From a checkpoint of a small transformer trained on Wikipedia.
Architecture: rotary positions, untied embeddings.
Each number is 500 + 50 x the weight over its row's rms, rounded and kept within 0 to 999. Layers, rows and columns count from 0. Numbers have three digits each. The size before them is the row's rms in percent of the matrix's.

# gate: layer 5 MLP gate, 320x128, rms 0.194, rows 173-189, columns 0-127
# up: layer 5 MLP up, 320x128, rms 0.191, rows 173-188, columns 0-127
# down: layer 5 MLP down (transposed), 320x128, rms 0.19, rows 173-188, columns 0-127
gate173 103:441492532535443400493396508524416469511472443468558441561458504497399445467523368549550532535556500469432474586522500527457513529529446442474574547533421578427472508565453521477579531473558441503501505441434558563480641411507424519496535467563472504445481377552446436467509498538438461451477504471516475528561491574530540459474536558472513447465554475530551572492554421493451512503507
up173 105:509459514522549460497446485455531522487477622489492428603427470429559440480456527510522495532539506488501534569563447520430381470595503440542498549506494462510431489534535471594616548532414584523513489526473496521536484511429433479567527444475488512445403481499435501550515553514576466514479462465488438494474423505441432427555511511530451361482389544525516409601487500458421497468540
down173 102:482473558505548449476479584499504502596476644489488492504425496495553584448572398571477498529487462477479500527495458511542509490490488546470531437600488537551424482472569530431512513529467419509495536518510530454391508509507480471557328491496508493524520480562491581384574524532461474490465406468499470549543527433502503407527535476579495483396547464512417558432531586533549477555418
gate174 113:557478498472472469638572435569521560389499510623530492467464485486567469455509410529524474542525526442528515443494531580487564503556464481512475517544492420499441509408430526544557521477612474369539519472551498607516560428581458545449400514538569446454531439530530531465465448508468531435493504418505508589462470546479534465501476523512581601502496548503477466519437471427505521461467
up174 112:561514458598518563571574400534517545443575519552538506524480532515539380537459453550404418517546513445529456524480517541458562475439479530455440445497482501457534495421504466456477515538601561497475506521473596536533530452557462436579491563471545429547479496517472560498451472489522537493522523467526444586533516589427601433543554503625541515471456481486466404501372497476577554528475
down174 110:502515598528564583446494525435526577540490558400525437568562488554523473460506471551487525373445426537528427442549588545502541472508461450530469453454574489486442465484529504503468535440461507649532448560556528524406422556458446413380486468478451540438431449465559446552481582458456494518464484473523528566514436487503461496483490538509478546497484491499503424456479518581538602460453
gate175 099:472515482452463508477459392584441449542387490558486616522539572473469468375497506444480489532534525475598521553542491453500545544453518523624606526526524462438512444561473503567502500503532565472563547578475488460505526491553505427524491530506538463474514470485487429505422583566465494560449551446447500497547458597422573458474533538502475445576454453543452446557452482559523379521561
up175 094:460502481582510531531489480381526475420514498491516480614436481529526510483511472440501468543561539458401518499552463526491513458412532553429548457512528595530442507483562369414592386550490439476378584520487528450518492517461466542524539498528492485515495504494489471452474480606557447433535482466547485486392546404451517376466470579558554506398502505529528501483503481435456548529481
down175 094:466562478509555426484479555600478481484414503574545554542583477504435476463552508520526493639584433482470395623545541488520575468491516513521585497474603398554568509525517471550417528485477504536485567527531502551527413524501504523432573468499497442435436459563506424401454438580435532549428477519436519481457487546433481470552492512497502553482520443520511487473501535499583479536595
gate176 094:419550435447383496476583374485392433427530519447487600427460629591494466568554399505508491500540510505566472438438458542524473568505465475494569543483473503546447489505570550464586530477515447363495458506500537537531548508467539450425471447555519434429495520557546494493461541545490486542436484463517515480530470473490518413437442585531506521517552527559522536463490434446527457515490
up176 103:469570386603495424515526535554522531486475607555566511477498500506543483499520505389555390528522550587581598541568603461519462507536584411505530524487452553515446479522508528496466494528519530527526523549497583441533546484494434476487457576482451467504542579568522518463382445428497422485569493588446495509468504493475490469498498566518583458558546493568527526485572532499520628456451
down176 099:440444502475545538460493456543487415478530622451622483527521531511509413556508505417539462475462561498568429409527517601560499447488425508498464593532455493447462501526579542585426513478477444487487584509454434533480658438515488531373476512548456598478474523473426544504482515477495535491462555484535546459549536457508436433562426491536471513537499499556487499503517515581507567488407
gate177 111:494516545501518558499522465514436488543519621535519450408392542452374486537513424595545549501553524498416528588413491576532479541566437408523523457565488485472503458500459460482527462477523519495516531493560486580611607468527552451580524529525461479530591513402545486457480516411471594492451576519411457553528458476504512505366501476497504528537505531533486511553517458489442473576514
up177 105:595470467497473452565445541604465548382510398621508496458615516464473472509384556488467560479497565442590568430550544533484473504466512512543470555484518519576537516565455567495435610453438539427530464521440440431550505475492479578517527464472573476472455571506496577549520497559482511527472499521563526509517559581481506449551417511518449498474499527524478510531550490490558435411408
down177 102:521541525421533571512465492555588515589486537434472515474484464460612471457479597523496408490554460500434516539467524481519508563542580508520621486567485507503538484451556483440524514515380497565473565495577543415535457497517481474437416514517508375468468454508529531466626483494529523484590471537578451525581488503502430481466513365487476477407522549489505534539584499490479567473587
gate178 096:455472505522489436539431489488494582486494440493555542568553576483513463493529461474559509534481614436502445421488505537518581577506585512512531498602429519398407545395520544540431421492448455519470494517511471533490584497436498562513442556513544480481517487394367473528533432456539509486420477491472539529490561495627432543434423516425497512524422573551550443522505500522455449456478
up178 100:441519501503471543556430480582386547580495474441483493507548431591475468488535526499574500547471517469521440459437425500555484466503467472435506536460561470550479443416427529457612542507531516494558565487530514569490546511512466482370437452528455505514531563650523481430458493427492471565468556492477465431536602534560541404419447530512508421452630514493579505499520478463517493479472
down178 101:536514523444509418502419553582511553577551398514446484507573538468474468393579608480553521548446598542525501486465505510505607528539533463470525560511484488446487584475442543446502591545507516494627603512536519479479456544464553539436471532564537549436560463515532426530485476524536436457528560527478466491458492410507559515438478589378508598441481517462466443518513508508417511531495
gate179 095:491461535516496467504551512549499522378463547540598433409455508440494553493471549448482449527504465471573519520523526593488403571524437541506453474427493439608566486508501492515507546476574511459512507503494476491464456508438519509453556575454498440415530559478508601520522463432490574464550480454474444582449432474436509566459576542430468390448512501440447598567542470439496619534417
up179 096:430561528582415557501474476520538575492494423485438479589511576511488474394457502552489506593504524454544403487516375465481460542596540429407508456573515468529450460462532502579459464514552472563477525506430476442497544587529444479500485437540390443480483500534516562510511496542562554556482554605551521421564449475539601451494510596506482584509496455443461435536497549474531501527476
down179 097:537493523516456418499593495596550490476516568518439446432567481504457632471457521450512506531478447515476525589448559525469462485547510469548516479437514471511610541502472476523505453435546529431487408551360540527563457495503514544498569601504516550448541530518512491478583418423536563513532453415476536507501447511425540440475655531542516470532524485548497505564545421466531566511404
gate180 106:493593437471435486565391459579570447535554572507448515481526459569492424434493532456462470605507531540472462496502555445491503626543514434518437509527604536463522539492578545439551484510512450479585521541448537485566450527458483504473555512434392487455504505545520435523485481522502526497458540479487588468503453549540455451424449511563464426416521566562547579471473504380523454524608
up180 107:480409418517425582505448516509458552599551573497563467522510502413423519556548453518541466546482471514528511462562543518553532572425488408470531437525447580472548482553528519600509528533491516462476488527542599456512488474504533515435512511549525470579467453547534461491535528526557402610489555488508511546489394524500500517586597597475549618569452470535477452512444388476570496472530
down180 108:480366489460548483416458461414479562490542537431393540433432598520531563504436431498540471470476462489581591497540556497500454522491525517492405436561459500509510511519560473504528476505589536449518479434479557461454475576414556534380490514542604510590486532513537442514531510547531366584515426483539507541485439537485485453533485559467505432491416527482515467555471475475523425494423
gate181 102:530495466409466467495449508570430497522514485490449503433416475427526525449461542424498485539559462429611559582439540473524473487544557465533439503526491438482521497457481492463457518510491448506555575550535428481563524519520541468491384487609425411575484405424548560465470468504636452501425461410487435485433544515435464504509582510432560462487543567471419553515484449477433499501434
up181 096:453618469525436492495375488422564567496541474500559438543499600496579514499411533532470501496463584474422440529472469513527537369479513452414532546457533504550456451523424457573496554484446417487447476519522514436450465418452492527482539514432400486499468543393572552455442571472511569488465438478549468595400489464453538549542452573533491512499461542508477507455477543537537546479467
down181 098:402512488468509479486504553531428547466442497518457529536536470407467542507430476597542514487468526467500508523471402513479472567524485465549514519499387461394580488427487542521544460578450528550432480512540561537512703499587359509508480548501429538474456434505478541500482463498512501455426517464486595494431469476528476525610607463440521522536474477517513529520580439569481525522494
gate182 105:485485636564505489499394506618463468555539536532620466479463529531481445553516424546529544595561517475445504482470609498415565451432547457423522507523475518426436528461437479411516420469535462451518508499518518535509518466519596390511513500536526470527514545447469422417450362563567486474493555510504445555527462529532542466496471519423474439494517580578477473481466500522494484560541
up182 105:561447439439438449519494568463435514448595589483376467522500393487542502502486457506419562465459539514571510541519483399576501496540474500486472503490484426505396453597555521442544552528452492480489501386493409593459558417540471472460511488557494460508501453527480461490596454460399554595464590422539451538537489552524468498478526463515584524458523470460507549533489498507524471433412
down182 104:546443485493454493575549498465496507540465449502573442549483507495565494427475548455493511647506561465448390484415586494601511476444502430473643537508532581435521475498525464419404540533491528460433441486518451399431580454478501512446419492524518496410497453559439483423462411509513542570557516472474561518561443393488447523533515512425505452449478546497471531514479507525450492525478
gate183 101:457373526483438437474495497535383544415510502510463537571497476540469433426462476480520482535521482342515590498527554578500570537519528422572513406555482496437436438514474515428499519587527459501540557448479418569552497424589476537521506512454494536500476462563489465520527426557466489371574498513432497484491536536470536529413528486537479513465590583515504493510475428446416520531458
up183 094:516522493428480641456452583470461550458532501537538516402560474518484592576494499600520541557506548485457476491546523471509545509382523490423480559456549482595529498478427507496514546461369540459469537459592557544457565531478553439507585473547492527469446580491546510500547524492450636506502518498538441439539515439500584543435570518555567565555507526422564484504473562549469526526529
down183 094:481528453523455422509412515537455530534461499522508561478496554497430444423472558531525451518483467434555537431541524521455503568517549492501574525474462404592499510493491461469509474536428501416508479425475490462531528561458536434478484426435535519556545453554474459558557562512484544490582489546447473424564507592512445552499611422407529436522431598475335496472399545477495560567530
gate184 100:516483537395483491497533440459480460426500500522558494431464470488542489515456532463504474480536511471539442535501523590473451583471537513565597544496509537507492498527405502530533585511479522611484472436510453482520430525573443537528476478484476425507478502501470493465458496474593509391482409442416466461498490475474500402507640608482385455483468511503466562651510498511400421576419
up184 096:493507511600442443543486485523551464633527541420630538584482490494467472472526541514457516540466520596466546473519604481526576496562526446486481509486535475573501516539404527512485516397520527517513491560543517492580500448505399505483502446446448458476480415482485581506440484531483370575448485506468432505546434559485516474513550582462599525502561477467463454463572482512420603491599
down184 099:582467531552464559561523463621604514574535464553547488534526550531506549562602486532491502625508550505551415500464603548469561470548474434542497381513471548507540480547478518492508509515576428582496459532511511575529560529594480528517567482518489521495473491498454566453608436502468559445591494543449509522487530528507565428535527520627528487564491565545477473577521568475479561559478
gate185 104:553500638498473528477467551502399455453498512485568546507563445542521471556572469552509589553631476474507419540483471507522516495447473434570471435541516569489416544440479555400517476409552409475459518475476543506434572457583537458550570566485497432516472425466548486461516527509419576538491547464469505520491412488515593569419579595516541501491547457526474472420482492546492546495480
up185 107:489590585508524512553455491456492470523432472600486451513451492499560393535529440471495441438477475485527545477519513490401484556444463485469463608496493491530531495526430490486513507584381627420517407493410443568578465482449411508488532536515435527513483479518521539553542445477531483428484445561508527542490481514492483464674484468470392541454367511527520548489494491482471533565519
down185 104:530471457542518451481543521549404480583523565520503471513606557534479525502529397519495564528531475525532468500474494564592552540501428561544601524472487596424509496388501517446562519417602494461520456518433432544521576545628470584471512547480483439483455539564446476463503510473511472461474572475517497486488427462556570544464442386501503468494588561547408430534532553576532470478505
gate186 090:494618603493539487531542478485519460501395560532488610512583414464504513458448521543478431526498610480551440555487447573433401506492554521520494514508511464509521555403428572553592471542390552556490627489521472511428493543562522513509528576492527499450513516433502396451499511523511572438479443458414447536496511488478423424510477519472527510494541550495571463517552411442487480530533
up186 082:502500566396508471494549481526443546582400531521520581497489552525512470520485558508548606488461521622429459470467524496528582500500545486487495508572514513402508499617493492502463494413480497485535485441590445448506492364536541487438459389572422587422477526442483518538584511555462460435496515524482507575546471522513495482551497451438570568574466473528508464559396564504450539482567
down186 087:508484486501505546480505464610562458468514500462390505515479415518503556472583514539505470517513467568441517543486470419457617504511513448493391472472503460556507512467519420493505569653536514454555464448479518604591438538525435446454458498558459444523480472468578567407540543518478474587509413545527506462525506429538561499428494509631506575458469516557557545505454533473485590466443
gate187 090:431461476525513554498538486578475426511460539522479507489521605471454422521556500527582445542513509481531462542456379559483487595573402537550523539553576518537472481370483512503615467558481465515515530590496448451485525514482438419568525497432464442539453519435532514479537623577527451534438547520454384476446479448446572546478506482540483478433515558522540505527402442531431534513467
up187 103:406587568535515458485575487495582550438450424529526552540567499492569652452458474481532448486502584475486535512485546456509562501534451536451480518469463478478466488642452518465488455435484501590484520441426416559517486541565585521513496445514566477518531468543468562515464513386546556529464455496517415518480510618551447486483420538526454505484447493498495461442548471546479474376592
down187 103:442526471436544499474517599519491576493555586500561522484537515481407534483539511487568501323473475524461528440453490499519476545533539471489569441439460536432491439493463485517602426497434324486533524458493591593527502479522561516521468405543435590515471474469492544555519485514541488549508442387492464488426563539479516385447498538536466517475497402501446529452511505486478539502454
gate188 094:442544539493418523443512516487510383428536468458508463476466495359532474468519535470452482550492437488490512498580566472464474613500473463559479453477490520422471554441455456392512523527587463408457494530474516476532435451509479484483446388533597433497511468560543517530483425495480541489477489464494404572505473534399537546465553561574565556548495497512389488426611494501527559590526
up188 090:557475506443521478452518530472491467574468474526483572506504546549478579462472485478510508480543544495528509601440489575464598510590560464470557584470479543534455525506480495439510550468592466479515469456515558498423479376474493506501449538521554489543448617527486526484491535539594511501426472474602551354475554486516398448517573538538415449426499462362482499533531581486503422437558
down188 093:504496512456486464623469454480426516478530486505477489498517500499401458451499538614447467463512554488450449519551503445480442549514521453486545567484481435534501377552413468513442534522493502472544541542520554528574501461456470462537574534412435426516571598399476554580498497472578500448447558520449542508509462587481497426618569572517438526501473417450502482459419591491617490465497
gate189 100:442524590481418430617440562528466438478505428515621440476470566567485532485529485397515515549574548445444426479416521519472473562423538477508514455533560608471557505513528527539471466471535464448487542481588541455430514449438489554528487501476572425510469507537480542420519474516505667493502452487524554530495559650569534518492465516523532483482558509490539504484501471502517473386486